Weights of a small GPT-style language model, trained from scratch on English Wikipedia.
Architecture: LayerNorm before each block, rotary positions, biases on query, key and value, untied embeddings, normalized queries and keys, shifted keys, learned residual scales.
Each number is 128 + 24 x the weight over its row's rms, rounded and kept within 0 to 255. Layers, rows and columns count from 0. The size above them is the row's rms in percent of the matrix's.

# layer 18 MLP down (transposed), 384x96, rms 0.175, rows 162-197, columns 0-95
size [ 90  99 102 113 113  86  99  63  95 107  97  81 101  97  89 102  71 102 128  91  95 121  98 102 101  96  94  97 102  76 131 106 107 105 105 100]
[[150 107  76 121 157  83 143 116 147  88 133  91 129 108 115 103 156 132  86 139 176 110 108 105  96 121 134 128 122 109 117 115 179 160 116 138 129  90  97 156 143 135 114 148 102 124 130 136 105 121  94 137 111 168 138 160 134 140 127 138 118 113 136 121 160 108 175 108 105  94 146 139 148 123 144 124 151 162 122 135 116 160 134  76 172 114 143 128 159 117 157 139 163  91  84 139]
 [ 77 111 125 162 115 104 103 143 139 146 129 139 116  92 147  93  93 121 127 147 107 106 153 187 107 115 155 135 128  94  88 127 140 152 105 130 146 140 141 107 100 124 116  83 171 138 130 147 154 134 159  91  60 109 108 110 129 151 130 138 151 145  98 163 112 111 159 109 146 106 141 127 151 132 129 154 118 123 179 167 104 145 127 136 163 126 159 109 137 147 111 139 130 163 107  98]
 [138 116 130 117 166 140 118 149 104 154 184  99 127 124  98 130 142 100 116 132 115 169 123 159  88  96 143 105 111  91 104 122  92  95 129 126  89 123 159 164 142 180 122 131 126 133 148 117 170 175 103 147 149  98 118 124 136 118 106  87 113 106 148 127 148 129 153 152 107 105 154  98 106 100 135 181 156 138 145 172 126 119 129 140 132 131  90 129 176 125 123 126 113 162 104 115]
 [174 136  78 102 127 111 114 179 146  95 148 166 124 116 114  96 120 103  92 103 102 152 138 144 101 161 140  95 132 111 132 138 100 102 131 104 139 156 112 124 134 163 133  83 108 172 104 131 126 144 122 139 103 121 161 171 121 120 122 168 128  86 137 138 122 124  95 146 177 142 143 130 130 120 152 132 110  96 140 145 131 153 119 181  99 103 127 103 121 136 170 159 112 129 153 162]
 [ 92 112 111 123 124  83 180 122 126 113 124 150 167 126 161 127 129  78  86 101 135 122 155 124 102 132 140 119 131 127 131 137 113 145  87 150 127 157 116 145 120 124 155 180 153 170  96  94 160 152 153 136 143  92 143 116 109 126  93 106 110  67 129 131 199 113 129 115 126 113 140 130 121 136 103 138 129 171 181 125 134 154 121 130 143 122  96 131 160 146 121 153 145 113 128 112]
 [115 136 135 144 153 131 104  94 173 144 114 124 168  94 129 134 153 140 128 119 124 150 125 134  61 123 116 130 115 126 131  53  84 118 122 124 113 148 158 103 130 136 109 134  93 106 100 126 126 173 154 132 108 136 136 168 121 123 148 135 116 106 136 160 126 158 130 161 147 146 144 126 125 142 130 101 147 111 195 126  96 148  94 115  99 136 128  97  95 145 140 148 202 133 131 123]
 [133 156 112 138 157 146 116  89 104 161 162 154 127 120 107 127 135 155 159 130 154  95 158  82 131 164 138 126 139 147 112 152  77 156 203 132 125 155 129 151 123 128 150 131 105 145 147 110 159 126 132 137 120 107  89 119 119 128 102  81 105 150 157 135 101  83 126  79 144  87 116 127 174 112 147 105 124 110 135 114 117 152 144 106 130 144  97 131 131  98 121 140 128  81 127 150]
 [107 132 138 129 108 111 104  94 132 156 144 139 147 136 132 148 122 135 128 130 114 108 155 128 149 114 140 133 111 137 112 132 121  92 153 124  84 112 122  72 138 119 127 142 127  91 141 147 128 104 148 122 129 148 132  91 168 106 124 118  69 144 133 124 130 121 111 173 139  64 124 113 134 113 125 132 177 179 133 138 165 166 212 109 143 116 132  61 161 114 131 132 147 120 135 129]
 [155 113 122 155 163 125  88 146 127 136 175  87 125 128 109 124 148 131 158 129 102 141 106  95 141 127  65  93 142 101  89 119 105 162 124 115 131 116 134 119 163 154  76 113 122 108 128 110  96 139 167 132 135 130  97 123  96  75 170 136 134 148 165 161 144  92 139 149 163 133  98 165 157 107 108 131 116 177 105  93 119 131 147 138 144 105 110 121 135 122 130 129 144 148 143 144]
 [131 133 119  93 117 159 149 164 115 126 107 101 106 136 124 168 146 113 162 129 101  99 166 130 147 109 123 142 132  93 105 194 148 155 131  96 151 111 130 136  81 116 107 119 122 120 107 136 176 157 125 120  90 134 144 129 136 165 154 106 115 110 100 108 125 195 101  97 127 106 105 123 157  95 113 137 124 173 132 111 105 126 130 115 168 123 137 189 133  94 139 108 145 131 143 123]
 [123 142 101  97 131 115 145 129 143 107 113 142 123 112 115 100 120 110 115 132 132 100 117 114 132 150 156 120 169 126 106 110 110 130  93 130 170 130  99 130 129 157 126 140 184 111 131 111 169 174 140 144 124 114 145 127 161 146 155  74 123  96 156 168 125 151 166 149 148 103 130  94 155 121 101 146 115 117 150 115 143 163 100  83 148  95 109  95 106 121 171 117  85 188 109 114]
 [119 130 148 161 148 131 138 151 140 128 119 129 142 128  60  98 112 141 153 106 106 119 123  86 117 106 126 121 142 144 151 109 150 115 140 128 152 104 102 100 134 121 160 101 137 102 142  92 123 127 118 144 160 134  82 167 134 110 145 148  79 118 121 133  84 158 116 133 132 122 185 143 172 102 173 178 109 156 110 149 151 158 173  89 105 100 130 147 103 110 136 140 121 132 149 156]
 [131 150  95  96 123 144 118 156 145 151 102 130 173 147 105 115 131 127 106 138 161 138  91 117 120 102 173  73 142 172 125 136 145 118 131 127 106 134 119 158 122 129 149 122  89 113 110 105 121 142 145 130 127 100 139 135 137 111  95 145 131 112 116  97 131 100 120 126 125 136 181 136 101 116 110 110 132 138 130 171 162 118 131 175 119 198 195 114 100 107 129 156  93  97 109 157]
 [128 115 145 163 126 155 130 146 172 138 146 128 164 138 138 125 137 132 121 121 114 133 131  92 163 129 117 133 117 111 136 108 201 183 124 147 112 141 130 144 104 105 129 114 138 135 141  93 141 105 107 109 122 115 145 165 121 115 141 146 123  57 116 106  97 134 132 110  88 116  72 141 108 108 112 125 168 116 127 116 115 145 167  85 174  95 143 159  93 135 149 151 109 131 116  79]
 [118 140 139 120 117 160  97 106 146 101 187 157 101 104  91 151 155 123  93 153 105 143 132 114 154 157  93 133 134  88 179  99 104 144 131 132 154 104 137 127 144 137 131 135 140 138 148 138 142 138 158 109 143 121 132 165 121 157 162 123  99 130  90 105 149 129  99 147  93  95 109 113  92 131 121 129 137  94 130  90 108 169 178 146 147 152  91 131 149 136 117 116  85  96 110 160]
 [142 105 114 117 133 161 107 127 155 174 125 123 116 127 157 137 122 138 100 140 124 139 155 147 132 119  96 129  84  95 125 136 135  60 148 143 142 155 157 134 109 131 116 132 123 132 124 117 103 121 178 152 101  97 159 151 132 114 138 141 157 126  97 119 138 130 101  83 110 122 182 124 122 155 147  56 155 105 119 136 150 150 172 148 156 118 122  87 109  80 169 112 123 120 108 120]
 [102 136 114 133 141 105 113  99 103 134 122 122 119 111 147 150 163 118 183 160 151 120 167 117 124 139 194 145 119 137 126 104 156 122 142 157 116 117 105 131 139 121 158  82 118  95 161 114  95  99 150 134  66 145 104 136 152 155 118 123 104 135 115 151 150 138 103 125 116 153 110 116 132 138 165 166 121 121  68 109 141 155 131  86 162 109 153  99 120 158 141 111 128 107 137  82]
 [116 154 127 120 147 117 143 139 147 117 163 113 176 142  78 181 154 174  92 146 136 121 144 151 114  94  89 146 153 127 162 157 116 119 106 103 126 117 146  82 141  93 168 117 114  77 110  82 141 138 120 145 126 113 139 145  89 161 100 148 146 100 150 122 146 134 149  96 108 138 151 170 117 128  94 111  77 119 137 132 136 136 137 125 127 171 145 103 126 114 136 125 100 120 101 137]
 [111 116 156 177 133 143 158 168 144 161 113 137 109 113 136 141 176 159  28 145 142 143 153 131 140 140 141 111 121 121  77 117 134 151 121 116 103  93  99 127 119 122 169 134 108 147 122 106 132 120 157 135 154 109 128 117 111 118 124 128 148 162 106 118 127 123 135  96 122 115 123 127 177  73 117 138 135 127 137  88 125 111 143 109 158 129 116 186 122 156 142 108 122  98 153 115]
 [129 146 161 157 114  97 146  97 139 141 161 116 158 134 111 102 147 144  67 106 147 109 152 125  94 140 157 126 184 127 155 113 142 136 101 106 161 140 148 139 168  89 140 181  84 138 129 125 151 142  93 114 115 113 135 142 136 123  85 135 141 157  97 113 145 125 117 133 139 100 119 131 114 120  98  64 114 154 107 136 132 127 117 107  87  75 138 151 119 130 118 138 158 165 133 135]
 [103 117 135 161 142  51 144 143 132  66 118 107 132 148 114 100  98 138 115 157 122 119 145 110 134 108 112 113 106 194 122 133 112 106 148  84 133 104 140  95 123 137 115 109 144 116 118 124 170 116 120 126 138 106 123 154 120 146 129 148 124 190 141 121  92 126 149 119 117 156 133 147 121 108 136 117 142 164 149 159 113 157 137 108 168 140 170 108 126 185 158 126 124  90 146 116]
 [135 174 114 134 115 149 175 138 100 111 145 105 129 134 101  80 147 139  87 151 142 168 107 103 184  83 113 128 124  95 135  57 143 124 106 139 141 108 137 133 115 117 172 117 148 129 139 141 171 145 152 134 124 126 129 137 116 136 108 137 146  60 159  95 132 130 113 102 109 132 161 112 138 107 147 134 106 159 145 139 123 140 120 116 114 107 172 175 127 100 131 114  98 117 124 119]
 [144 185 135 161 111 132 125 172 128 143 149 105 138 106 114 145 138 145  50 132  92 111 103  86  95 146 122 125 167 130 142 116 121 107 114 102 133 139 150 106 115 107 146 154 116 100 148 124 122 131 144 126 157 132 119 123 124 148 101  96 121 148 134 156 153 127 154 135 135 143 150 106 105 119 133 140 130 152 150 161 170 106 117 100 107 124 149  52  62 125 147 110 133 143 159 103]
 [109 152 145 158 143 129 119 112 137 178 148 156 123 121 126 141 128 129  82 102 147 126 131 118 160 102 105 127 100 143 144 100 138 166 164 123  84  79 132 114 112  99 138  95 130  88 126 114 159 114 130 157  79 144 101 119  98 172 191 158 114 166 115 138 110 123 108 119 161 121 156 129 104 107 124 164 138 143 169 124 149 109 136 132 112 109 154 140 130 133  82 148  97  98 107 129]
 [137 140 106 104 118 124 119 134  70 171 123 109 169 119  91 151 127 134 128 134  98 125 114 130 111 178 131  86 105 119 136 140 105 127  86 108 179 127 151 132 117 132 116 131  99 102 170 109 120 153 165 124 129 130 112 114 147 144 146 121 121  94 162 133 121 153 105  89 156 163 140 130 117 156 122 126 140 133  58 152 127 140 125 162 144 116 142 147 144  92 152 136 159 104  60 141]
 [140 125 105 133  97 137 115 126 144 124 123 116 131 158 132 171 105 127 103 112 124 167 146 146 177 103 107 103 124 103 144 105 163 112 101 120 137 123  96 133 119 126 118 147 144 165 109 115 127 114 133 148 131 128 117 148 106 136 149 107 148  90 129  79 117 155 125 116 137  91 133 134  94 120 161 192 160  56 144 110  91 133 126 133 174 129 124 161 139 141 119 142 145 171  73 173]
 [116 107  82 129 137 131 132 111 102 142 117 130 130 155 111 139 188 156 177 130 151 131 143 120 121 162 146 141 144 106 130 141 138 156 153 160 158 142 152  95 101 150 144  94 154  99 152 103  81 136 126  74 122 161 128 115 102 136 133 125 106  90 131  96 109 145 128 165 109 179 112 133 110 101 151  94 123 117 105 123 166  95 143 133 134 118 124 182 159 107 102 146 115  90 141 134]
 [148 104 152 132  73 110 137 120 132 132 162 119 109 169 145 159  85 151 105 145  74 138 141 162 109 127 132 152 138 138  85 141 178  90 152 117 133 156 142 110 121 165 158 125 117 118 135  96 146 117 114 131 131 177 110 139 149 113 117 125 148 180  92 133 133 131 149 126 116 134  97 155 119 110 153 116 100 125 107 160 147 157 134 110 137 143  61 123 151 135  70 114 118 127 122 110]
 [152 122 150  81  97 149 153 132 162 147 139  96 106 138  91 103 111 145 176 135 123 121 139 137 166 120 139 130 129 130 156 133 176 109 128 130 134  93 114 110 133 151 119  90 113  99  61 126 172 130 118 134 145 131 129 160 138 133 150 107 127 110 110 122  96 115 153 122 144 154 152 100 136 166 147  71 126 140 122 154 107 123 171 110 119  92 159 113 127 125 123 152  90 121 122  62]
 [149 130 124 157 123 110 111  87 126 122  98  91 135 139 141 139 115  91 153 115 100 142 137 158  71 126 119 155 169 129 118 153 165 126 163 120  93 165 114 126 121 114 117 109 130 111 138 178 150 167 148 122  83 139  88 155 132 154 115 151 123 117 149 153 143 111 120 130 166 135 136 138 122 174 111 117 152 102  61 127 144 138 113  83 157  88 156 101 130 136 116  98 115  99 110 117]
 [147 137 170 126 111 109 144 154 120 144 138 125 131 126 151 104 145 129   0 135 119  89 115 135 151 121 134 110 133 124 128 118  91 159 128 122 136  90 131 127 121  81 147 193 161 149 114  92 135 120 129 113 113 137 139 146 118 115 147 162 134 126 153 106 133 140 102 114 135 137 132  91 118 136 134 142  91 127 110 133 172 132 133 122 150 142 136 131 135  97 132 124 151 134 120 138]
 [110 171 163 158 150 161 139 126 143 143 151 152 124 133 124  75 119 114  89 116 162  94 126 108 116 181 200 133 124 119 119 132 127 101 117 141 157 153 128  98 116 112 144 157 157 142 117  90 156 167 130 142 143 103 177 132 110  96 148 110 147 116 122 117 100 127 116 122 143 112  55 101 132 121 101 131 135 155 115 139 101 118 120 103 107 124 124  92 165 128 137 128  92 143 120 118]
 [119 117  87  93 133 131 144 128 135 122 159 147 109 111 130  90 110 105 153 137 138 103 118 174 121 111 121 139 125 147 114 135 140 141 143 108 176 156 109 158 144 135 114 134 160 152 118 120 186  85 127 132  71 147  84 135 134 137 158 161  89 160  73 103 153 118 141 134 118 158 140 147 149  96 145  82 125 150 156 117 122 143 106  73 127 151 137 156  94 115 159 121 123 116 113 106]
 [114 146  95 118 128 142 133 152 165 115 136 125 132 112 161 114 179 123 119 176 126  98 139 176  96 140 181  99 156 116 143 140 144 126 133  96 153 112 129 121 152 105 138 130 145 125 141 129 109 117 130 153 107 163 103 102 112 103 118 122 139  96 160 163 125 128  99 116 114 115  88 100  73 124 139  89 114 115 170 133 139 144 134  67 154 134 145 150 159 130 121 104 151  80  87 149]
 [153 115 133 138 136 120 128 121 132 120  96 166 142 146 109  89 106 125 101 142 120 144 155 175 101 118  89 144 163 130 126 117 156  85  91 134 143 141 139 122 140 175 156 159 185  93 141 107 109 129 159 123  97  96 120 140 123 121 145  98 114 132 135 107 158 133 148 132  91 109  73 140 178 128 113 134 123 126 123 183 144 123 108 129  90 117  97 112 130  71 149 159 142 134 103 146]
 [147  97 118 142 146 152  99 119 168 117 122 116 126 138 115 152 137 174 160 113 140  91  98 159 107 134  88 109 121  86  94 149 118 111 121 102 154 156 156 106 165 117 160 124  97 134 140 128 106 119 141 126 139  78 149 177 132 134 116 140 116 180 108 123  92 105 148 202 122 111 101 143 117 153 192 141 111 120 137 128 118 115 138 115 147 130 116  90 110 113 101 117 152 136 144 114]]
# layer 18 MLP up, 384x96, rms 0.238, rows 163-198, columns 0-95
size [101 108 112 102  86 112  64  99 104 100  84 107  89  92  96  74 107 129 102  97 113 102  97  91 103  89  98 105  80 114 107 100  91 107 102  84]
[[111 162 106 102 107  78 142 130 128 169 123 153 116 127 115 121 140 123 143 165 142 122 142 143 100 142 129 112  81 130 122 158  92 128 104 153 138 111 121 153 145  91 122 149 118  89 131 135 116 165 149 146 117 138  92 156 133 181 118 112 117 136 106 130 147 117 153 127 165 163  78 126 165 138 118 168 151  94 132  99  99 123 167 122 103 110 110  57 138 110 128  92 133 109 129 166]
 [117 109 112 103 124 156 161  93 146  99 130 162 117 119 110 159 154 162 105 139 136 127 124 137 161 121 128 135 111 129 128 142 126 169 121 150 159 126 109 138 109 111 110 108 137 119 100 124 135  67 138 118 162 137 121 111 160  87 111 134 108 124 119 146 163 165 113 122  95 146 174  51 111 143 139 169 156 116 110  96  70 133 111  69 138 104 151 149 107 135 122 150 137 144 143 122]
 [131 136 160  89 148 106 138 127 124  98 133 148 154 126 114 128 137 124 127 128 161 128  96  90 137  57 108 121 154 136  98 172 140 150 153 115 153 134 141 101 127  92 123 155 135 124 130 115 127 104 115 142 154 154 120  92  78 112 108 157 156 108 106  87 121 159 161 125 143 106 140 136 134 121 126 152 218 132 118 118 118 165 127 161 173 154 139 137 148 109 143 103 147 129 146 142]
 [138 122  90 119  96  97 131 135 103 147 125 137 126 180 111 166 157 151 152  90 163 154 155  95 131 182 128 191 156 127 120 130 142 104 129 130  86 121 112 134 113 148  73 154 151 132 133 147 137  94 126 112 133 135 109  99 115  90 161 121 143 148 102 127  90 100 115 117 132 124 168 153 128 120 123 103 110 166 150 135 147 159 112 128 155 141 122 136  91 129 142 146  90 140 159  93]
 [ 97 140 137 153 192 112 132  91 140 153 118 114 144 144 136 132 122 117  98  72 173 161 132 129 132 121 125  83 107 126 123 139 143 157 117 127 145 119  84 150 173 120 141 106 139 151 104 103 143 157  59 131 133 116 119 143 139 105 129 155 172 108 146 131 124 165 125 134 142 114  96 143  95 126 137  91 106  96 138  72 123 111 151 150 149  85 142 128 153  98 151 154 134 125 125 143]
 [100 119 129 110 121 106 106 124 128 137 128 100 107 127 108 188 105 103 104 132 101 170 150 127  87  85 131  85 142 142 156 132 141 123 130 108 138 111 108 144 194 105 121 111 129 106 120 136  81 123 154 160 121 163 166 140 102 133  82 139 120  93 145 128 110 182  64 149 147 123 148 128 133 118 120 151 126  90 120 113 114 144 115 105 163 164 129 122 128 142 161 117 125 149 154 112]
 [154 110 127 113 154  99 126 128 129 129 142 155 152 107  89 113 124 123 102 129  96 166  85  77 110 128 160 139 158 125 134 113 135 131 112 123 122 126 177 141 172 104 139 130 118 140  85 113 133 156 133 139 171 168 101 126 155 108 102 123 162 153 107 122 134 137 168 106 135 113  97 130  79 151 123 163 108 154 154  93  99 106 110 135 149 149 117 110 156 193 117 101 144 109 157 147]
 [138 127 176 179 144  93 117 141 116 140 136 126 128 151 137 132 126 137 114 135 149 147 135 110 115 121  89 113 163 118 155 146 149 104 151 150 130 107  87  92 130 110 136 146 149 109 158 143 141 120 117 149 131 143 137 134 115 129 180 100 156 150 125 101 161 134 122 162 120  85  84  83 125 138 143 150 133 106 102 123  77  79  73  98 128 113 143 129 133  90 128 104 104  90 173 163]
 [114 106 103  95 163 104 111 133 137 138 118 150  90 137  79 144 110 127 116 150 136  99 104 131 128 146 159 146 106 150  81 114  94 157 122  98 159 115 129 128 140 134 187 131 161 151 147 118  67 135 141 126 147 114 114 135 120 129 160 115 124 102 175 148  98 143 109 151 120 149  99 155 105 162 101  86 151 171 122 108 127 143 126 135 119 147 160 143 133 126 153 105 149  63 150 120]
 [162 144 143 121 169 128 159 135 129 102 125 110 138 111 105 159 151  95 141 152 111 118 140  76 162 132  96 132 118 142 120 110 113 162 158 145 128 172 126  92 120 155 160 123 155 136 192  99 155  62 121 111 190 133 108 146 112 128  86 117 158 142 130 105 109 149 158 112 148 124 154 135  90 114 108 127 108 102 141 155 119 115 147 121 118 114 131  81 107 116 120 116 157 135 114 141]
 [120 136 144 102 151 141 112 129 138 122 129 106 126 175 139 143 109 117 137 143 154 142 131 119 139 104 168 123  82 109 158 117 147 168 106 119  89 106 118 119 171 133 100 126 142 129 118 139  59 122 122 141 144 119  94 127 200 103 103 164 156 115 150 128 108 159 161 139 121 155 100 124 137 165  84 157 163 102  86 109 103 145 119 166 107 137 149 149 143 117 145 165 104 131 117 143]
 [114 113 131 135 146 132 115 124 111 117 168 130  85 147 103  98 126 171 115 119  92 113  78 123 100 147 121 166 137 121 143 137 125 129 107 136 129 155 107 132 133 164 132 130 141 130 102 148 174  81 103 120 163 111 133 120 108  84 125 162 132 139 140 114 135 182 115 133 160 107 112 133 124 153 170 129 136 180 120 115  77 140 127 105 130 107 157 153  81  71 165 121 168 122 140 112]
 [122 143 121  78 142 115 124 146 109 137 154 116  91  93 122 117  93 129 142 110 123 118 129 130 155 177 122 146 169 178 112 150 120 147 154 172 142 151 151 152 124 129 149 106 146 158 173 128 104 139 124 130 146 130  92 139 143 129 128 125 110 124 118  85 157 113  70 180  86 108 149 139 125 143 167  79 144  84 116 139  87 135 113 113 112 126 105 147 172 137 120 115 149 127 104 146]
 [159 142 112 156  75  83 161 178 132 145 135 126 134 162  88 162 100 121 125 116 108 139 113 137 140 116 181 159 125 106  92 101 146 136 127 134 111 134 155 121 175 130 109 106 125 119 148 115 136 143  86 138  74 177 149 130 126 132 136 157 160 127 157  88 125  93 139 144 135 128 146 156 163 164 126 101 118 131 137 179 135 117  91 104 103 127 124 120  97 124 128 157 144 133 149 110]
 [ 84 115 159 143 139 121 168 146 117 112 108 151  94  91  92 101 131 130 155 165  76 117 116 102 129 135 111 129 134 156 101  99 143 115  85 115 122 139  74 164 126 149 133 130 123 140 139 123 144 120 148  57 134 146 143 136 105  93 183 159 139 146 153 111 129 139 150 145 133 131 138 151 129 134 113 121 178 112 100 147 185 115 150 120 135 162  78 115 138 133 130 116 139 115 111 139]
 [138 136 110 101 116 111 143 135 156 185  95 126 173 152 118 114  76 130 165 121  82 118  96 143 136 122 180 142 126 143 120 177 104 122 126 142  93 164 159 137 122  86 148 132 125 141 154 139 119 154 128 124 144  74 161  91 139 102 101 101 122 127  76 165 136 120 142 118 100 113 118 133 126 123 122 113 138 126 153 158  78 146 136 153 155  89 121 135 143 101 115 151 124 154 129 131]
 [118 153 166 120 113 105  99 132 126 119 156 124 140 103 143 132 122 133 150 157 122 110 139 109 153 110 106 122 125 149 126 128 167 122 165 125  86 156  90 143  95 142 128 143 115 121  90  75 110 100 132 106 114  98 183 107 111 101 135 125 112 103  85 157 144 195 126 182  95 108 117 170 154 127 156 119 144  89 147  99 127 171 137 125 101 124 139 130 136 118 102 141 119  97 156 138]
 [142 171 143 160 139 169 137 106 128 145 130 104  75 140 130 183 136 113  91 139 130 134 123 146 151 112 134 122 111 152 129 146 160 136 137 144 126 127 121 129 140 109 107 102 105 122 164  81  82  87 125  90 147 113 155 128 140 123 119  59 143 143 129 105 153 139 111 112 129 153  96  91  83 176 131 136 150  93 112 111  95 120 153 154 144 134 127 149 166 112 148 157 129  87 119 126]
 [113  98 113 170 142 100 117 165 106 155 115 137 135  97 142 115 104 121  71 153 128 174 123 109 150 163 119 170 121 169 115 103 122 143  86 152 141 110 109 170 151 181 136 118 170 106 111 131 106 103 146 125 177  87 152 145 107 114 145 126 171 132 124 121  87 126 130 135 143 118 146 163 155 150 132 119 129 140 150 105 114 107 127 105  97 160 145 163 143 146  93 130 102 135 124 125]
 [143 171  98 148  74 161 111 149  84 145  67  94  62 124 134 112 150 129 119 127 128 133 150 143 133 130 157 104 104 124 114 176 141 103 140 114  81 116 115 112 113 125  91 118 138 106 140  91  84 109 105 137 125 140 146 136 104 145 156 122 171 166 176 118 128 113  83 168 158 149 122 111 153 146 122 106 137 138 145 122 109 107 137 125 121 130 126 146 138 129 140 120 137 109 167 135]
 [117 180 121 130 102 111 108 108 160 111 125 129 201 129 130 148 161 155 164  94 107 124 160 114 145 141 122 136 118 132 127  95 155 125  75 163 116 125  99 138 147 137 119 136 134 134  94 104 158 101  86 135 137 172 143 148 110 102 101 126 132  98 192 120 150 150 136 158 130 128 148 170 136 155 154 114 120  99 102 130 144  89 138 150 119 131 108 135 116 120 120 172 120  99 162 143]
 [146 116 143 104 136 122 125 127 115 134 147 101 119 143  93 112 153 147  75 168 112 121 146 117 122 150 108 143 103 149  80 160 122 109 168  86 140 152 133 124 144 135 106 168 106 120 134 100  99 115 104 111 134 166 153 139 129 124 154  81 114 147 104 131 132 155 100 161 116 121 165 135 130 127 145 112 139 124 144 144 147  78 107  81 123 126 119  74 167  83  95 171 149 126 151 165]
 [155 132 129 122 112 108 175 149 114  87 140 155 111 156 127 173 117 112 170 127 140 146 147 140 103 143 114 135 107 119 108 125 104  70 101 154 141 112 143 129 145 198  88 124 152 128 169 171 126 125 133 106 155 104 131 135 115 129  95 117 146 148 128  66 132 110 162 130 142 141 121 145 182 102  95 135 103 105 106 132 130 129 115 145 162 165 131 102 103 118  99 114 103 146 124 147]
 [123 146 142 112 108 128 106 162  91  79 107 161 133 120  77 171 112 135 128 110 124 142 119 174 143 110 119 147 105 179 139 155 124 156 128 119  92 149 122 126 129 154 124 128 125 133 129 156 145 130 135 113 176 104 117  82 133 137 112 124 173 136  75 132 102 163 124  91 106 158 156 130 116  82 136 185 127 139 141 146 143 118 122 127 123 119 165  85 159 131 131 149  92 109 145 100]
 [129 163 101 150 145 111 148 131 141 132  62 111 129 159 119  88 177  93 156 121 149 147 145 143 176 133 106 148 108 149 121 114 120 104 127 128 141 129 103 138 181 125 147 103 123 150 128  82  86 112 182  96 110 161 145 118 123 112 140 130 119 146 150 141 141 130 131 145 131 111 133 102 122 128 107 136 119 150  98 119 162 174  93 131 167 107 116 109 158 117  99 168 139 123  83 158]
 [ 97 133 123 165 123 126 131 132  89 156  75  97 112 128 122 117 140 117 126 147 142 140 152  96 148 103 160 105 124 144 182 149 104 112 180 144  89 143 112 134 122 119 126 120 127 120 102 160 187 116 135 162 159 148 121  91 118 106 141 105 148 111 107 116 131 119 162 128  99 100 118  93 119 136 118 132 163 118 157  94 115 169 112 153 144 167 160 123 163  89 129 146 135 108 181 133]
 [136 150 120 155 129 172  77 139 147 108 125 109 151 136 133 124  98 100 110  88 168 144 148 172 103 109 123 109 111 138 173 135 156 162 108 117 117 116  78 143 116 126  80 136 164 156 133 132 147  95 137 126 134  81 137 122 115 153 122 111  90 103 126 156 123 114 163 164 132 126 156 149 133 151 109 116 120 101 150 131 101 172 117 108 142 152 154 111 125 125 165 162 177 111 163 128]
 [171 136 165  88 111 137 130 113 106 121 132 127 144 100 101 140 102 134 145 135 185 106 114 108  61 126 122 136 112 145 127  96 147 129 103 127 147 127 120 151 149 130 109 133 122 101  90 176 140 121 150 140 110 144 120 139 157 143 109  90 113 190 136 114 111 118  81 158 142 175 113 130 136 116 112 124 137 119  88 125 102  77 161 144 158 136  99 101 102 102 140 123 124 104  84 119]
 [136 110 148 117 154 110 115 137 165 131 160 164  98 130 103 184 138 126  91 131  91 147 116 176 160 166  80  57 137 134 122 117 124 140 125 144  95 133 109 140 111  90 126 144 133 151 106  98 123 157 134 122 118 163 164 148 141 127 123 113 119 140 159 116 107 129 144 149 120 124 123 175 117 147 163 152 167  95 143  71 125 110 143 103  88 156 125 139 141 126 146 110 152 141 114 138]
 [161 134 161 120 151 132 126 126 108 133 156 160 108 151 103 126 132 138  95 164 116  68  91 102 132 123 129 121 140 166 143 116 151 100  97 132 113 122 149 118 115  50 123 164 146  98 128  97 107 101 152 109 117  75  90 170 130  96 138 133 155 120 125 126 116 168 164 132 110 112 130 114 137 183 141 142 107 121 139 126 146 104 123 111 141 144 103 100 117  80 113 141 131 101  99 129]
 [138 151 143 131 126 114 168 157 146 113 133 110 129 126 139 137 156  84 109 157 130  79 120 130  94 153 173 105 142 115 130 178 136 132  77 142 173 111 108 128 141  71 143 115  92 118  87  95 139 139 118 150 146 158 127 138 105 184 142 114 122 127 122 121 117 130 138  87 137 168 117 134 140 134 101  93 163 176  99 137 131 148 150 105 131 125 127 113 124  86 146 136 150  93 152 157]
 [160 139 118 116 153 121 150 149 115 122 128 114 154 124 159 144 179 104 133 113 143 124  89 181  91  74 150 107 103 153 130 119 122  97 144 117 178 162 126 131 168 112 131 154 110 132 104 126  64  94 124 104 116 142 123 117 121 129 137  99 147 103 138  96  90 126 120  98 126 132 180  94 167 102 134 148 119 138 162 104 165 117 134  96 129 124 145 126 116 117 107 133  83 138 146 105]
 [123 102 145 154 149 116 145  82 125 147 112 176 128 132 130 144  82 119  99 121 185 164 105 111  96 135 106 165 143 145 120 140  86 154 156 144 115 150 114 126 157 152 123 115 121  98 137 172 160 115 147 145 144 139 151 108 146 105 174  86 134  93 147 123 113 149 110 146 141 142 159 117 139 169  73 131  79 125  93 159 123 133 138  85 136 142 127 152 122 138 119 151 133  99 132 127]
 [102 130 152 138 136 135 167 104 121 157 132 118 138 141 152 121 162 111 152 129  98 122 117 179 131 143 135 142 125 203 106 133 122 152 133 158 147 181 155 126 140  98 126 120 156  84 144 117 112 107  96 113 157 135 117 106  99 123 201 122 131 120 100 117 129 165 113 103 121 172 134 137 116 122 134  86 131 164  76  90 147 141 133 112 130  94 101 106 119 110 101 129 105 138 132 153]
 [148 109  90 133 145 117 111 170  84 146 141 105  95  70 150 126 101 179 108 154 112 131 107 113 108 130  94 158 140  93 125 153 144  69 133 164 121 131 125 130 152 161  95 117 147 103 155 137 156 114 105  94 128 132 171 129 126 119 137 136 124 162 132 136 104 117 133  87 147 108 157 136  98 107  73 136 174 113 105 107 116 123 153 108 138 129 131 132 102 118 124 162  86 131 135 119]
 [159 130 148 118 128 113 156 164  82 153 123 160 136 122 136 138 158 113  80 110 127 136  90 113 157  97  87 141 181  79 117 130 187 149 121 166 140 129 136 154 127 116  97 105 134 111 181 120 170 125 164 135 121 118 117 112 113  90 138 102 136  79 128 129 103 146 170 136 111 132 134 135 161 164 141 125 132 134 151 147 166 131 151 137 146 136 106 138 161 143 150 123 124  98 136 159]]